python train.py --d_model=256 --norm_eps=1e-05 --rope_base=10000.0 --rope_fraction=0.25 --attn_scale=0.125 --init_std_up=0.0363 --optimizer="muon_variant" --train_tokens=264000000 --steps=8057 --dataset="wikipedia_en"
Each number is 128 + 32 x the weight over its row's rms, rounded and kept within 0 to 255. Layers, rows and columns count from 0. Numbers have three digits each. The size before them is the row's rms in percent of the matrix's.

# o: layer 4 attention output (transposed), 256x256, rms 0.0776, rows 239-255, columns 0-127
# v: layer 4 attention value, 256x256, rms 0.0977, rows 240-255, columns 0-127
# up: layer 4 MLP up, 1024x256, rms 0.134, rows 0-35, columns 0-127
# down: layer 4 MLP down (transposed), 1024x256, rms 0.0666, rows 0-35, columns 0-127
o239 095:121172178118188111187129183116141172131165160162094079144106156155109115124118150137142156126142161155137124116170111121100122154131128116106162120137153160126137071115095090128119158097106072136144174098136116091109097108099138112091120140128170146140164132101182173095097088136200107046168059093146129130118145095137120121146075077188151113154093159102078167146110151112115157097100
v240 096:172136157139118124124166186124177156142124154074105140101158120130140082088104160126185082113076087117151107126182143102126085098143161167125128145130186153104116076071132101129099095172175152126082122135150180134086140069096157133136143078075110120107160155133113186135176192152110093149079118178179098120103131105104181168090110115168164142104135118128132155133127126115183159114123
o240 097:123125141104140098122209054126149130152109186125106100104088136181093119100151089132104083158144119169123105138127094107137090130102106147144162068149127134116117205160153081105120126165060112166103140109190133083171156147152137134142089109110118089115150139163170125150082072056087165174110173078072107103105096138085123121153152169123135164112225122157118162159132131150097104140151
v241 091:133142110143125132128170160147127055080106137219137121120129075137120170126081148145156131098113115078105151119159121155162159141117081118077081106208156145137169114179101085159121155086180158149089091089115075094067147172124116102127146099076149115085150137110125150125101113093089161118095157119120167111171140162099144140124102115094156134121102151129104062117142090130130076171183
o241 092:100122131130121104163083089128148163159097136123148143180180130149128118107120113119170083154141124191094127065130085128154139119106124187089161136104149161039088110111189136134121175109086097127113129104122095170120105092122106161091109178116124156090155112129102099160081163107137152104147115134117150110180136145193090128176155124117102134142148158172170088113141117142072115108190
v242 102:157172125109095132158142110104199184157079188125118093121144128206162149187148151103117125167131141119122164137104146109088077102155162139160141132138147148115094150068096123152124177117143163144182084146141122116135139090106179100113114089116147179100097068064059158145109162069080104141113158095130214229118133126097167161150121100144080094053090075163128100155106077149152068118134
o242 111:112152122118164130127176098126129162116128139115135134148143072115153042070147123150077160134066085116151109125177168104118126093128136109075119098133160129189100168103067090119112089083087145090134189082146112112173153102113123104210128133118149148140105117165169077069145150080107132186158139141104145097156105118095158133092102120127097113152102098134153204128044115068107114083149
v243 092:116105144049113112172129117123161121178084078165091153164137253138170151112107168098143103082122169152080074161113155187127053193197124107085127110119098103150152170028186161052156132137094090149078106129055152199143109162132204082129117160099098132152121086156068141147132112155198141113076086130098123109140133124126131149143113102148114108127108123114134083150103108142132099128132
o243 098:103125165121177128146088150112113176117143173096145106156164143173128153141143069131062144089107131060159131103165192182072145110093167176160097102077125090158133134187069145104093160189124143097148080133137142081129133140112145097072132075118137101110126115132140106148101146146135128141123142127145139125118119104101078090127111184151128141175141081163115149123230154116125137119156
v244 106:167125081121146130165133152140118150159048137092149140144082102116148159161101119125072139148110122121143173134165165115137122131137135121122094059141093103115062144102106212164132123102110144144131099132109137142115103100156122099102107071076126141082162078152155148103156195162117144120158140156088085184127087116129119154114166172091161134124099153114143150063143142094145080093159
o244 110:205111141146168152160128155093170142092189113189150072090124157103128128119174132136164099128090170091130107129145137116091170167109090112167129082103120121105153111115146108153106058113122180175155118167121116101065097121108169119079111100138169137152149162171141175113129089120129094119096146147132140137124147112150179096079142143112081125176188101139120165190022128104162101102130
v245 089:166166076173125112190111042073197101093081094147133118152130167109121121159096138083110152137131162138150151139175146116115101133127151102096210142192100104099139125098084148101120169125139153154111170160179122117134142106106127078085153149102118165103101167145169118103109109067179167147151172083103173092129115154117124103151155176086119171127120101086102073106138081073155157106101
o245 091:125108148090153151183142144149096154052144193197169122144094085114137140136062106149089121076102147123155114096119119106113206125091106166149102162135154121080155124118153132127148117134080140162107159072073158159117076101108185095144092092114121134092142121131133170108135084145142108155148152201111099139138188101155123196096139122123078136152133145135167090089122156182082103199090
v246 102:147184089129079069152118106096128077115095111087135091098115189105145086098111118183154154119132119152121168098149021138129140143113131109118136068112180076150098153113060044135092120122160142166116155168199104175161158131109141160163147080128121116107147145125106170168121104117129174121108072127086167094134148165121169103110135102144156147171130088155156056177112095100128172172068
o246 101:072160089140142164133136099151111148109115135118164104088150144132115095182129170090092078123150071166151167189151105124123093097167139160053169170138150085088094095126137140078122107175040092142153156149113107124127142131157138136092105194133099161111152175151149133152080175101143135124138131192103111098105111153104095119077108178115119100085144210151183068140096141183112075176134
v247 103:143141138151120126085130110127109166179161130136087105102162183073120116066145103156135121145108161148172101078148182162119123105111136114138143104143105132166178164089079184084082143138112133167142129106065163159175165193133167123146137091096153165207116167106076099122119148148118137168074149107052160125182069106159084122126116118146112126100160153093151115117122145193145163173123
o247 105:152167108161121165064121138117115224105134161101097116118143099108130103129154116144110109112137142100130175126085156088151091082133129132119112141105089185143125124133092142082147124075139070163113123077123142104105078179195157162115160104131137134162112115169106157145164180101133124141123135174135119110121126120058121167137087155150115138158111105182171168164121133139169135131105
v248 099:135158149066102116127164119202106161089168130167137194097146073202176137151082114158094149129140184180129127155123183105103101152166072128132175117108095135145172145139120123151117150194205157153083134130120095132106182117135096177140121145098045144078192144151085137131095123103145189141114129071110131120095068184102148140096082093074079080157073104123116133146071165153146120127086
o248 102:100139123072141145183155130067114161120147132175186167109116203112135145102195142093096166135167170128146136127149104113200148091083101129197120128067144082157137150114106084160143125148112138090138137142127145137163075082146091111157145124229165156157096136081168092138152139122103136104125112226129117107121164108129142120153172100102212116122123131122117158103142136077148238111140
v249 093:167143151134148149152146094168114163144133123110120093171089124115111141125210135158071133129108130165084055122112140111023085172129121168146100111159179157124117164132164129088100118113163173162106123123164131155154136116094143140109167145144162140127155121193160055135130144113186133102127153062117146140093195146086153162125128122135097076091143186127112147139162101086156157107169
o249 094:131113127163162176116107115150167064118117150110117148101193191185191152098093077106139125123124157122152127151116199110088160106143162117115123064117183162076084128139104119138159093142090172047117106101106082159131114082116151168150155146100097168195133136188073140101113156141113143126120117134140100072143100070093134112170029080106107088164091181103133109133108140151156086127079
v250 091:109166125171108153114119153176231135140105125127129222156111103133105158124064080102131211110116147125101203112115151107146101135095100110133143138121110132145131127134182123158124098054094124165104117135080101148144112081137133182145142117137102092132075123079126098069122130155143107171135099170117145114091132151153126204165157149085089182138164176110121133151149129121110115122127
o250 099:155150125122120140131191132113125143137124142096136121129136128117125176087120105150159113123122101143136045171120108084143083117109169106140161117165143134061109107130072202111155144092113137105136147170149098142108139105107108062088109121122134076156161161115133127129139114132158160080146129091132155127225182141120115146112128083134131177104104113105153124125127177125139159153121
v251 101:154129142128149124157167128118161118095119145119125126088096156125093192108129144113141120108067146123131168138097159135158075191161106171135061127148169139084111081141149159120083107126136096165098153134142160131109112177149106168146159084149127089128082183099173136134172153169127039160163177201170144131096124145092133109145156118148111162183075116126109065156120149146120132120149
o251 107:162077157192187115116208147132170122091116169145094090112073106206108167087135108118200110091149098162133092197153090130149152173066149103170113147080130146127132110122145073133149145113140108124177123115179144139135101119137131135119095141072131182109185110096110155146103122076135104103187111085119173126132139097116098082137206084165067106146179149120125123135119136182114127134083
v252 097:085122122134182147104174136146100155181179150115156081069105164133067079098078120094142119124127087091145186121139063105116126214114087175098121155118114093186161137140110116116094090142148160109130102158123121061065184072115133186207155166102151129177159134135110084151151142123159105092178188095078145143120135098172180135153119079113154105176141156116118124140107111180133168083102
o252 101:116089127134154133129105151099078065096066166199142108204137144103116129066089132116080170134164163143099110126111180116112096141109097113100137148159132159135188104107201098115160118168173075159192118097148176152065115155152063115165156139086118148131061129147168185097089138142145112121105110112193122128117125128141104114134129116166079166116120085115138139134160176104088130114128
v253 097:133114099154159131077156160083114163085145062127144177105142139125153141133073090071179117175131157143142091109149148102141170125086085149163115129175168114100178126137102114120145156112112115062119072121126112123141114111156149123114101169115123096105180142174116129105151074160141111138084112092139213094165134124124097113089115135168151074088139124137086172130136160186066168123081
o253 100:085191128097112165212126077133095113182138133173149113128142166128182093073149112138117131115125062158150142171129173124139106129174111130054130142111123146225122140142093118142143050153100141085107149127176117193077161164060140133110169092140151040121126076114139089159145156113100144126120145147125079175106164180161102123164127086130087115144082142113102054060110083160122149120131
v254 097:161106119080155115110120130057078105157073128128194162083189172116130159080136143135169140104129115141157081087133134117100093112102128056141081166128139121106160195098128162128123128154101085143163113164106194150146100082107108133131188153084125119128096111141139158183097132163150091107147088096115133128128064073081094111100107138179150138091129127181255094138120135124142168150135
o254 102:150059131152083114077064136093167072138176143134100089153139089208109114175131173142143091180120159134175054156221175139111161183117123146124108112102144077145164133145148122114114118175143138115210078105148193135112124144161111119080191121098124116129146089173170128118157130133076151154103106081132116107151123126133146096089110186186095137101118110122146170107100203118139118137077
v255 100:120090107152175153144140114092152094125151096146145119143138102124148139167081185153146147099128104142108134105132116089099138120094104150115147088179159143132116111134083124128087160091158112159121142115126119143102107110150137160158110115172138096104115129116112124098229144197105109125116167081099092144116142083101077132095136128093142138130099161148175138096165186110101136128075
o255 105:135067166143116108112150151175138139148107086127094092136098125118097158094141107100106096102120129125158134193163089128109095105173167126146153148165157079145118135124111126157151146128112101168093106134131134111138173145102150111086087174106099165106164192117082142136121111083083066174163175121138102091128184072157150151127128148110152132131093127106110134224146133138104097145140
up0 097:083130123175183140095171087061131086174100150120146115151156123150090059138095145129158107133121146171166117135110131125136054100098060223150117131189141143145142138081117114128102107129057091097120144104146124144148125101156199068138106152110141119146157101141083089177168108114140128133099106143129142077123130096122154098154178093084144166071044102133162126058119141126161083138133
down0 100:125112093101135113091133081107119168119114133128097160150157083167106149174114137121108122138131108092125136138121129115208120141116107069066126188150143151085129117175122112122110123203118138157170162138147113111108161146102095126164144154108106142102182143151140076176141102116111179118184143162160134112157061057056156109140159148075217169151100139134076205170156157157080118124090
up1 096:063134076124108126182097133181130134100117114098127109067120131085077169074103134165184149121102141104158097147093152153171147141112147156109145184121131094150155099082117116128150107157190139128054143163101123102118145155108144175132144118149118132142128159176131199151134186109100161090134130223105137088134086090145071123161126074112170042068141160204140102103097124050116128119131
down1 101:108168107157145132070174151172099077129134077137120177109147119106100122118137136106200143166143173143084136136171088103145167135166172187136088119150170107194110071123168120106133133073068178115150116073163131157121081119163143159077107159129102123122122137072142121056170074034138132162130054124183168113218097098163089182111124156107140126141139084117110118118132162189121163094133
up2 101:114125126132096079173118154094099172185163076173079134143092143119149108024062148082113104144153125093160141145145103177113112165150123116115067179157144142195146065087160114123119164118070145132115100175136106156134165094149124127188147159128157100120132103097134098127093129127088088123173180173105157144155070125129102146031147084103078113107112133143089172158121109138109143125082
down2 104:145099121110147128106084150121098125137157161125147130103110110112117120192161090153106148151156173104117122221104103089201118177170086110188104056095175080082170115113135081155152104144136151033140169118094129160092086133072155182117134046138133108184137165131135157158044098142120101098124065123166137097113173138126192148079183132159123162231118127126184136149156148174111168085123
up3 102:167110097149167160118180117156155111088174113110130155093128170131131103038085146120120108098193174075136122131132137103083150117148133142139143113107166142074105126126081085120116142117122117128151109100070139104103130088097147150167158147103100133152181134082120069143113100120119092132140154103155161125124184117142195173106159091176108152105077129136105167115123133111118149113150
down3 101:123123129172146136153077142093158147115158138132088170187119102173144161184070149099153126146145141166131127224136073154151106153133172136160084130115112122137144113087178171090141159139138114148111143053191134120196104184170128142158118149162144108107087107218087144102140106170095128155122058082105122156122081134099180121097089151137135102096123103110124099129142120097108175145119
up4 097:104092097158120126131157179129142150099120095164110120100159143130151121083178109125060120146164131136160101179153116142093147141129097113117103138182163118092142115094105157156160093164112170204133114108177184127112111096150081161150082145082129110090140131117076126177138156127112154150133124136131197144156150191164131142176128090181124091140093074130089122115147107135152117114128
down4 091:144135079086099109147112155164145089163160180101144129151099120110082170135162148080140118152110082178126116133132141133137091121108132148126143089111139124182118093178154126151064176077088130101153129111164160151083198118136186131105143145143143096129098108123128162163114092193087153148129141173145152133129132161127123144157114129059188115106104080106129132158149138116075107171168
up5 098:138137131182123142162130086093161168135146064133124141094152091132130139136139094119178180123162049138173113108126133138147058120112124137127162141094132099151143069182169178126118151140105170151151089142099057104193154151086194144115135098180139145117095114142087115138160095133101153128135173123123069119080159109126157092085118135125111136196119130143199121107090090134081121108146
down5 095:107115106139139074102138151165092122183106139116158111152123143146137129139118217112199078099121166093091177121095117169113117218129112118163089091144134105206131081106143142149101181100141144118089151104139135157100122059116111103100100160133102161151120107141111108116172113143094106174105110091169098067122066092151139144119095099119128157086118197105152140113168137144140159127138
up6 097:150160165082088125168104110084131134115120135095069170146123118096111182199132161095151074090103190213163036124125135102160065158102130127134090091112140076112108166119155103084129097112083152119161132122152113076211113135151077165146149112106114121170204066114107159133123133109171129071116083134111137145110174055157063175091103093157117107091099107080094184109163117142140149114120
down6 102:112137143119130165048176170164186115126185140150169110110163130206099140121158162157178132148109091096107169088123087158093155097092134127093117105133083104136127126089164137116098175142125073096140156168092130153097066105112137092175155137155138152127151117079141133113192106155090131088096100124182199171108136132082170064132142172168154118140166106099120167138068185091126088181127
up7 099:146146092122142118172133151108095095113179079102161167157140085153138116104093134110108112146119094080159115104158164140092094134097117094160202123115093089167184141129129135142128087166097138111121091122161078110119073171138174138043118052126140127156133123100100064146138136078112188123139101097129141157124041165207086183109153131052197123092154125069111113148112115148143189149181
down7 095:171147093104146128123089137093106105100149131167149083101132190128105060072184131088181204177119134137138148126111127171118161128149151102145137084084154156145142141121145124150166157129188072133130123099104183130100173094107119147083113146125154141142116159174168180169099073178133127095136119145118113055081104130098138086156154163148117123140102123074148139112133121106135098149136
up8 098:129111074102082099079105089158139162146109145125122128148111079160112092136202155178117114177153181122133120167138076163137097161125110069121183108136124195120116120153117127074105112102080105145141176136129074187106084115071171154141141135106094126130103123111153139150110122146120177111139124106099107146118219174164149143096181123086162147126180106108110097100159143155130081100159
down8 097:043140170151170120131166099119099197116102121115140151138101116093102134150089120087118119086138203168094134057198122089103115144119114131135150139093068128102114151145082159126167166097121143148142110065139174103105117143167103178126121117153194092124129100095085117088086162127083100130077155113220146102094113117191200107146124112184135113145097132147099165139124147118135151116153
up9 098:177151144097127113105092186151091130184111152190124170178150139105084081078095110125107160143136128083134093081113114128100156143166171090074165127118123142091157073119128133201117136113157152141162098169131139179121139139157116109096135160148136150129150133136123050100130127149125127140161157162148094087146147127151152132136127159103128181116118155112134111090147123225057062116113
down9 102:100115137169135152091102129134103085092164136155156103140089158170096167131164164105165087127138130101099140139161132118125098095089102141098069151140120130094106205132093101156100150155079166121073163135100170107152131102131146095175142067167109139087139137094156156101096119140076122153104114090104220075096097112132122113147123120111173092192200129151141114123147151161137181167157
up10 092:089101135171079160135104101103108150093149104159141143115104144220149121068117136105083131054205152105096182124175150180127094189119090113141146108079102167096152098164078145154103144121146120116103127121129127161121146151095149130141142159202123108148179119132160177125151134176182166134123125165081143117159104154043105142112109158147087127117051099164157105106100066163160180084087
down10 096:164103126130217155133111087105154109177149128099112141112103133122119153149125118100150092118116105126110122101104054124056089105117133081097128165110088215141098076124103109121107093149151158097145102145120201086127120124202115098069109137177199149141068062119102136087124101155117127148155172131106178178181143132090127157164214131188131084157176134074083139076132142093102104112071
up11 096:204126159151106119181099088101149123110176192112094189134125151106164125170161142110123053089118078130166157134133173088102081128049143125095157119138169131141122140191136147166103133120114126101121107124144172148142163116111141074143123143114133073155099133111121122112117095129080110128144144069144143114084126116146098104132129138178174073109098086088176161173142103172131122154176
down11 092:081174094127141113104136154192087103109087104119145130074156100179129140166132087083087120130167127093064087090143106159183149110200147169147076149120153104154121094118126139100134096105094086189141145133049044119115125154163140136124192092138130132153168102192169129114160160156112125142044113139122125152212165156081123213115113096110098166111126168138061133115095154141104123073100
up12 093:156097150122065152148120154069158106126173119207138105110131098127173121117173079163140159120101136099133185084206123059140098090144148144091165136150107153130133128096156134084139084088144169185120148154134073151092152146108113103157146124068148115122151121146104165121152104062130131149111070158156124085094150183128125109098137084073164152182127129159135136112102139167130121136090
down12 095:156198073072140134127143154113124194068138110144094123085152144113117111174100139093141111152146126187114069119105121198152133148115117062125087121123139126150131168136126135075173113255126148142186086163105084103099113116138159077106112110119149138168109166111085165106070135209077178087145176122091113162142107119141146154177104123178084114122108151095123084128161134114093132071126
up13 096:146106082131189136133193071151206160129124179046070138184089170116110104088183186130102173161057129104151086167137125071078109148151123159147146094098112121105097071119148100183092174107187081140141189143146191148128170062131106134109163128080109110100121105151164139155127109125124139142134075113178167127152119148129128113123097167101097091135097115121179094109092135214181162107112
down13 104:078168117156124103138134137174085104179087084100085111156136128111137192150084143174122081127179072110099144166136139114114136172131076053148089115161116128130184138124104163104176096096099099123119068092136204123087135109092090180131133087140098168190140100170108103182145151125130133115137163178159097114119130068069096122170159138145121164070149125166060105134113101077177122107151
up14 097:185111100082162138177145136147139143122090122166146122114083142148105144089103138143149163097100091135185105177062122110169138096061156155094153141127135154155099133126156156143152165177143114131155126110153127168143132093083179093061137043122143149140123163139139105135169162094138122129211144159114144132125043114085114175103151172160182149158111113150104148108115139111140074149078
down14 102:123105097181108137147128174159087103075140127090131121150122074140124122184107208079152087115160088133108140110129125105114201151128147188126125133090133108109081122127140111069101141097148125174122179184179147072092139161136117173150149173198183095162109130104120107179132094119117156136120147192200133105096100151165137077114112119100126135126071140081177152148154112085119114137103
up15 100:146150157085110185127090103110072110113177172138102125116136106147102120085076110098122168134142117064106138115166099172116116141136110224156127141178136170137205116080135131092082108139152124108132110152127115255143121108142138137184158122168124146085099104100124182103089142122128110109150123074110184147182154085149096071134076172123134142085148130116159098117058126100074143111164
down15 105:128166143132088087141108139132127136108110154185123161183137101160165148115120140130144120121089118031126120183091154084120167152071137162116128155115182123127169092167166095186169160196172127124039086131142139080128166105111103089147132141168120139142119154166203094119163117143108130127135119156150151137107148153113142080107183123131078119105087142123138154162137114189096136074082
up16 089:155192153149156142149104093151126143117148115176121142107167116144165056108121167164169176151095148123111121169167171105100109154115146106132131183111086118128085099116126136152123127129078131134139159164114089116097149139089116056106155157118081115116155131103112092120102132095106142159108091075177159164146158144131062137116218203157155178114123169111133089080108149101146172163060
down16 095:141077098150076153148170172132135111157103180116142148112102095056159093163139129144116096083164089129025148173097127151124076106050134144170121095121136124157129142097167115119158145095196139133116109090130111129075156107140151098158088110163162099126132138158131138048146122161159149088171155102126085147100107122106184120126087123089092172105109162139152141118133202129121148083144
up17 099:095165098086152158154098162100057130109128143131124106151127100119203147126064142049059076146119128105104151167089171185089140122128085127090119104126134113047061124211135084093126166117118114115155144177145181148117149119123129119145122054164146147128127129114190102076139119192103119117109128099137124092121141200162121162100068104129117164070102142202168143104134167188090095100122
down17 095:100075169074143109102165077176208112122133116114125092047125150104091086145106108209143099148130107140119080152146150076174160171101129104111108111146107113149143097102070156109153109163116137168121081141098076116118104140101115132132129181149067167177119179109067149164106168091197049153133081115156133119107148074100138122113152128106118093169085168057168159102146074095177125118147
up18 092:155157121086139071067140098095089132136125151167130208110134116130092140143111150117100123160087129122161139103059101121154182120182126187042102151122121153181096052134100104108087154111099112138164239140144137115134182094160144113144104146133110134070088117107111120110148119134108139145132096131144105085060126116138124103179147209124137083166069136136098100143143112179150129134140
down18 093:079066119094154158144154161040118109160117182150156118097143134105168098081105090076071116115150122106110123095119112218159152134143155152134128171118156067177123122140177113156137120098135081105115125148161151091117087230176146107127082131123103194140136074108104090173096109141157129152152141101106051124201118171166126152125106122134159128105141163107105105116082175142098097116145
up19 096:152164184158175099152154142152107134132124074110072089123151122139159162106203122156124133212112123099066140122142089088105078127158109197106096146136134152133086149147094134109136154098143135141091094102143083109062105159130108126132108170131126143155108198178152175145093087120174077168150110159126109084172105120095054090149139100101091156202110127132139224152120140117171111090138
down19 101:156075107148117143124067133160166071099197162086093097200133104121152110167150128176187146175101115160161088164171089111134158167073125135092111141189094177057147118105129147115114092128146190114092117107115135129129172176142124152099161113090131109115187069139121154076148123098118079156111186128123147111105110142063163110110159124120129050070105095212149095194149085172072110085084
up20 104:084146170156145116130171114135122125134158175136156163130125134138106166125097157163096085130165143161137106169137129127045070072114122147085113098129142088067154108133133086088078113206175153160135141140174121190119121147169148158171108141204151113105138087132148128184097079170086109112110160157159077098133180163105130159127100082146100073098145106186155134129097176098113153141166
down20 109:216080114208126129101150104105150102190174108144177133099124138090115128115153097196183104083134138129102147157156077112138104133175121154180143100188106145096126109180121146135119109140108171111135122085134139122060137181130135081125097187114137089089169130135168129165180131125124124164089135115125157205107115110138104147069143078130099123131154176182154099085111082127094145151108
up21 101:140078132099111108124158079152106111064156164109162107180198145132110139175174143167121133112125119172148139147178153074184146131122130128118174174134120135098110123152172079087054094110114115114090125087098129142151199158100175069103113126061098111154089132118181145142155122162090058120128134189114109127132081127159096114164164136144120138085175163166072141127115106139154164162176
down21 101:099151076179117098165139164147102134111141151129192141111151051165072084125146128154069149068115089120087169151106174125119100119162099131105097113108191122154096155171132150176106112134161135177177191155166100140166100145152100167134089104067098071158171122186174185175108165124152215103152101174150118155161145135154175109169113064161150056079174164145121146099123135124148089129137
up22 103:093132148165091139106144087150107102109148103100133108120088072154092091106068086086158118095130080178061140161126164167095165140144144122065135104140103114103199066113148174070125114131147145133158128142127122132097120170171140125094122115119152127182181143084144079129166141191093136063078117149182126114161143183114161108200181102145139126133127137137120151076152112099154101147124
down22 104:150177088136134124082164106103089147125132146165115122117148090170115155127183133159146122175136066091090116078177157144097166075152153070125140129138104061155125102157136203137152141162119110132176128154121155052169131170080082154099182097139107150154170139078052124097150188103120173126126186108075151100077153205140133127155092153123120119116165130210133145107172133129127105098115
up23 098:117115122144140126114156167123131096112157117132051175096136084080103073088154152174098193169143135125184167189121102114066108133153119181142093113125091084146084121144083111065074087061112127126077133140118106134104115138105137111065136141152079129156174130149102172131118142130100173091148089149106128052132104078129152091164170091068182105076167107119123153171132113140133143117104
down23 102:100138183169176134124136197133162203154132122186107172094161176191114075170101164144135084143171059090058104137078116058113103141151135126132118111147117117091141140092143075152149117086136110141079101151142095106147100148134143113108227098123135167130083145197180133108117125087153028159131182127089093112122114080113137122155148094101122101099090084138146133132112166096114139100123
up24 109:124152136195117093091131138060132133193135115083153142103139182117120110152124112142105157144097117117154201158061110125115096184113146195170094111110171114169151154127091101102185149152108101186173128140137150134120093099096124094147148143125138141136109157120144132100123093174141150093131111136134154052158155129083140115109058088179148158133126120126184122145130179114123158063083
down24 103:171142136091160125205160147194112157067083124096186106143172125141183098095076132141198140160114166154111132132121094138158166162148161172116142097143130123154134117138148120079091110132167157150133180157165110118120097114120103134139123155132089180127130157140079083176109124178153159167068113168127165181112127133163131147129139155162154082173126156162056132130150140097191131174100
up25 108:125164099147084117141108073121125145151140127111091115166177089149093098112109148169104173111117144165117115120118120178155131186094113104094145145103118136167148095168084118130154149190166123135137128185152104123085167113125102138152115129133145095150157104149121165103126064202104105113137156168106148117144151094094110155128114109142210135173092119137093120063128134128083132143149
down25 105:132103068153175107082150118157132119129165129093131116111119103181159130115120157150120117185041120156054182140105158119133132089150169121183102145142111167117103153134136167121091112119129126123093094151156179181124164170110131086202089181170102117145169087110075182079155121127132159100120100170072180146164169033092110149104145118180139157184108204126113120164159083162123130156108
up26 101:132114153114142143081113062104115173147079126086155126156134165117129151059145104070115076102166161173107145116131122118102141096075153105145098140168125126114064179078104102097114107062119108063157153185139104193110092150138129184069161083078124171118149109194108107145127155144224171100102118120151129181163139156166157139124166081083079130097103130093094110121156102131096139129173
down26 097:171116106137158149118116122115161126139148084141113137092124124195096146165158154183174130128168112217123110133088101137084158086106134155147163101127122110146221122143131120125137132172102183157094167113126168133163099148113071115167101081198138099184137065105167149137144099105085092108045112154133097104179151114159120134163145133166095133164133098150168102055083131136096176100134
up27 102:136155080091163102143123169114080166110146123130127112134134131096087094185079126083192116124053148121157147153146161119129138086154086111126172151120108120131102120194091147158161132143181127142093092085141124190069118150144148132136108094159178081111095058089076094036165128136137060089141092174081070100161169065173121106125121112144183177082106174080117141143134142147107154133145
down27 101:125110146141148136119128086104190095117131096163178068133137153077163170128091142170081128077095126140120200100058134111130163093125136103163141175077122150145142139133158136120099128108109161120089101167152144090104117122077159110162110131086128168070096115155159110136193150064139068094144096203117153127120108169117178136131136146094050109127144159136101140138075113125127139187107
up28 105:125117130167164112163187178127191138065091162110158154099100153127116140158124161143114128121097150116154148153149094110157141151115153140187167119087129176092128129162110128077101159194149142166138165147154070110106130099064129139113083118090072186093084123141127090122153093145148113092097116092095142123086198123119111136098185124070123105167135143095123141103143207151104170117124
down28 105:125175160137123190140195164122128079100080123168191128129102102094141213106124126100118094134098124117102137111150138093038127193098113128152102178091121159145080144082052155176117129070091148126146115132105185159190113133094171108095142137133109102151161098117134078121171143120111169104021109145165161107089151173117131150151162126107089069152108201064121091139132182122227123131166
up29 097:115168129097139062119095138117067123151178045162136109115166170136134156143107129142150116144179142126135122157132157128184079140158145113174126151143105090152186140157134142107128112110098118141127141101098055150142119164069141086099096170131146145129142184130177126125084135102144098168119153106136156058158177117130134061078106096142162119097158107106114138161123119131171106124160
down29 100:147090105145156135150122119158140057124167134120120111162117185172162105128143120150117074097139133152217161163138168094129074117136129110127099121112127178123198041091134119137071125079097206124075107081117086075088120104145101233132150137113119165125140128145025140116145166091139069120081164133124172124104143158128181073091224174151128074099145166061163105124110118105129120152130
up30 100:145130118069099147075091181103115169060172097124137173109125116084073179097151163125163088159171158138143083119149158104092082050188119132121157135115128099128129105132122092071144140124151115119104144138106126147154161124101090150144172136162229119182158091145125105125120092103093130137105121143082138129114133091165133108067086164072172123126088124139130139088137117143079135155129
down30 099:101057137135098132112123184124093126155099149130061108137093151202102115088111159124143163190094138127154132144132164113130203155076141105150117188117115193053070126138165164187126084085155113148133139094163104148137065158129064101127104138128101096130113097114066140127150095182179151129135143113121143130109151111144127147151073056130093136173121116101143068095093156134161159127159
up31 100:109126162113119105140121188149116160128137108132100123114096098098185124130183105116148140091151120123186076119127135150169158136095155125064176162159179157114135147109161127181169101186163105088140129091146141082122152094161088167161116187132146142137101159119134095141197156108068089149122167140149085084122129154106161145100130145153102085096136081093098157140128119093091196128161
down31 105:053163115109152208121172072151133178143153081125151140111085127129117149156127097120018110146161143160138094062135156152108181125120080072144132163149148166092105127104129159177107157175104083096183153145132112095146100156140113099171095111138121124126139118112067163134106118088138140184150114126142135129082135130176094103113078117160118116104162111100109102139079126149168077145083
up32 107:158137142125132173146120115137129182121091110091098104118098111104154093090104095126142164176087150158123107169140153103159161157070073136076151128151151086178091148115195149181073140151169123086125148139157124143163152167149115171128129097154100110152128131080090097159097153151106115159139136127072169082137122134137169113155162106131146130128059172120093088141142139131124111069039
down32 105:147150151128170111122076044137120124105152124150153140139168129147172099133111133112115123138118203113118115098149094127111157166080163145131187140115107136135069145103223203147128044079120159148104102089153184030130115128165089123133142120174112173175112150101152104198109144104133130107061167118079117122103129154085113122147143159141172153077186145154133176175117083135114130102134
up33 097:198134143168165164130137142104115153117101173075099159107128141172086097160099174131137068132151195148061163133136137143107103152091187093098130139111108127190124158085160127126102178107139129096092118092166138099128182116155105148122151126176161145172208131116091006150073103191138112178171143123141103084162151124099173095079150147190137156117095117155161072088133134136142073149108
down33 102:098154154111148124140154147157123129179137085183120147120139117099173084158086093110108032174104065044097202112112109168173087118071159109139207146142114138122166151164153128103118107132080157126108124171103167174157067148081081109103152134193111114110114078153196112122116137165129118075166140118120093144173126131125107123170138166131123148124134064142133144116098162118213137126132
up34 099:122161105157116077141213076144116072148114079072122138089171150088077087072097113162180093088104123129143114144146150122166153054136128135105124160174152194152124141241093139088131129110134139154116155142187143145084089125154143177143168179107094124101129118086162102138128149147114122107090116146144147093135225151146166185076145157151162156188136146088121102133101103118086124117144
down34 096:176131123096123180112115118162118136068106140169129150188161173094164136153140139140211158118121110121125157152171118084110090120124114088137146149150127103108134124186142158049148134143170088124188164135092060109140115209116090125070135064104158122085123077149139113086092124146143137090113084078097111089108177076147170094086122182169115116110100143164095149069146133137136091128141
up35 099:148060117121126099097170172161152145159102156109125099104138160107153174162086064111171134177102135138188137082122118162149148149083125108147063141147127168091078171094117133116129153123134108164095130118103094119128058135133127126137138106073138158146105143115119162088112072120187193107207100090164154160100178105168130106088134166085076106097126118087095140109154148127116166124101
down35 101:186094106115143124112132165173146079029111104111134134112126102136155145166182162106122115120116109141103133199073074138131154149092162148181151095143119089181123071076118168136125148118108143080179132148098171111092161140170132077142119144159147102153144116144156101186160169093090089130094135116154124187106093120176105141111125202120148107154074082147150128107065099092096142185103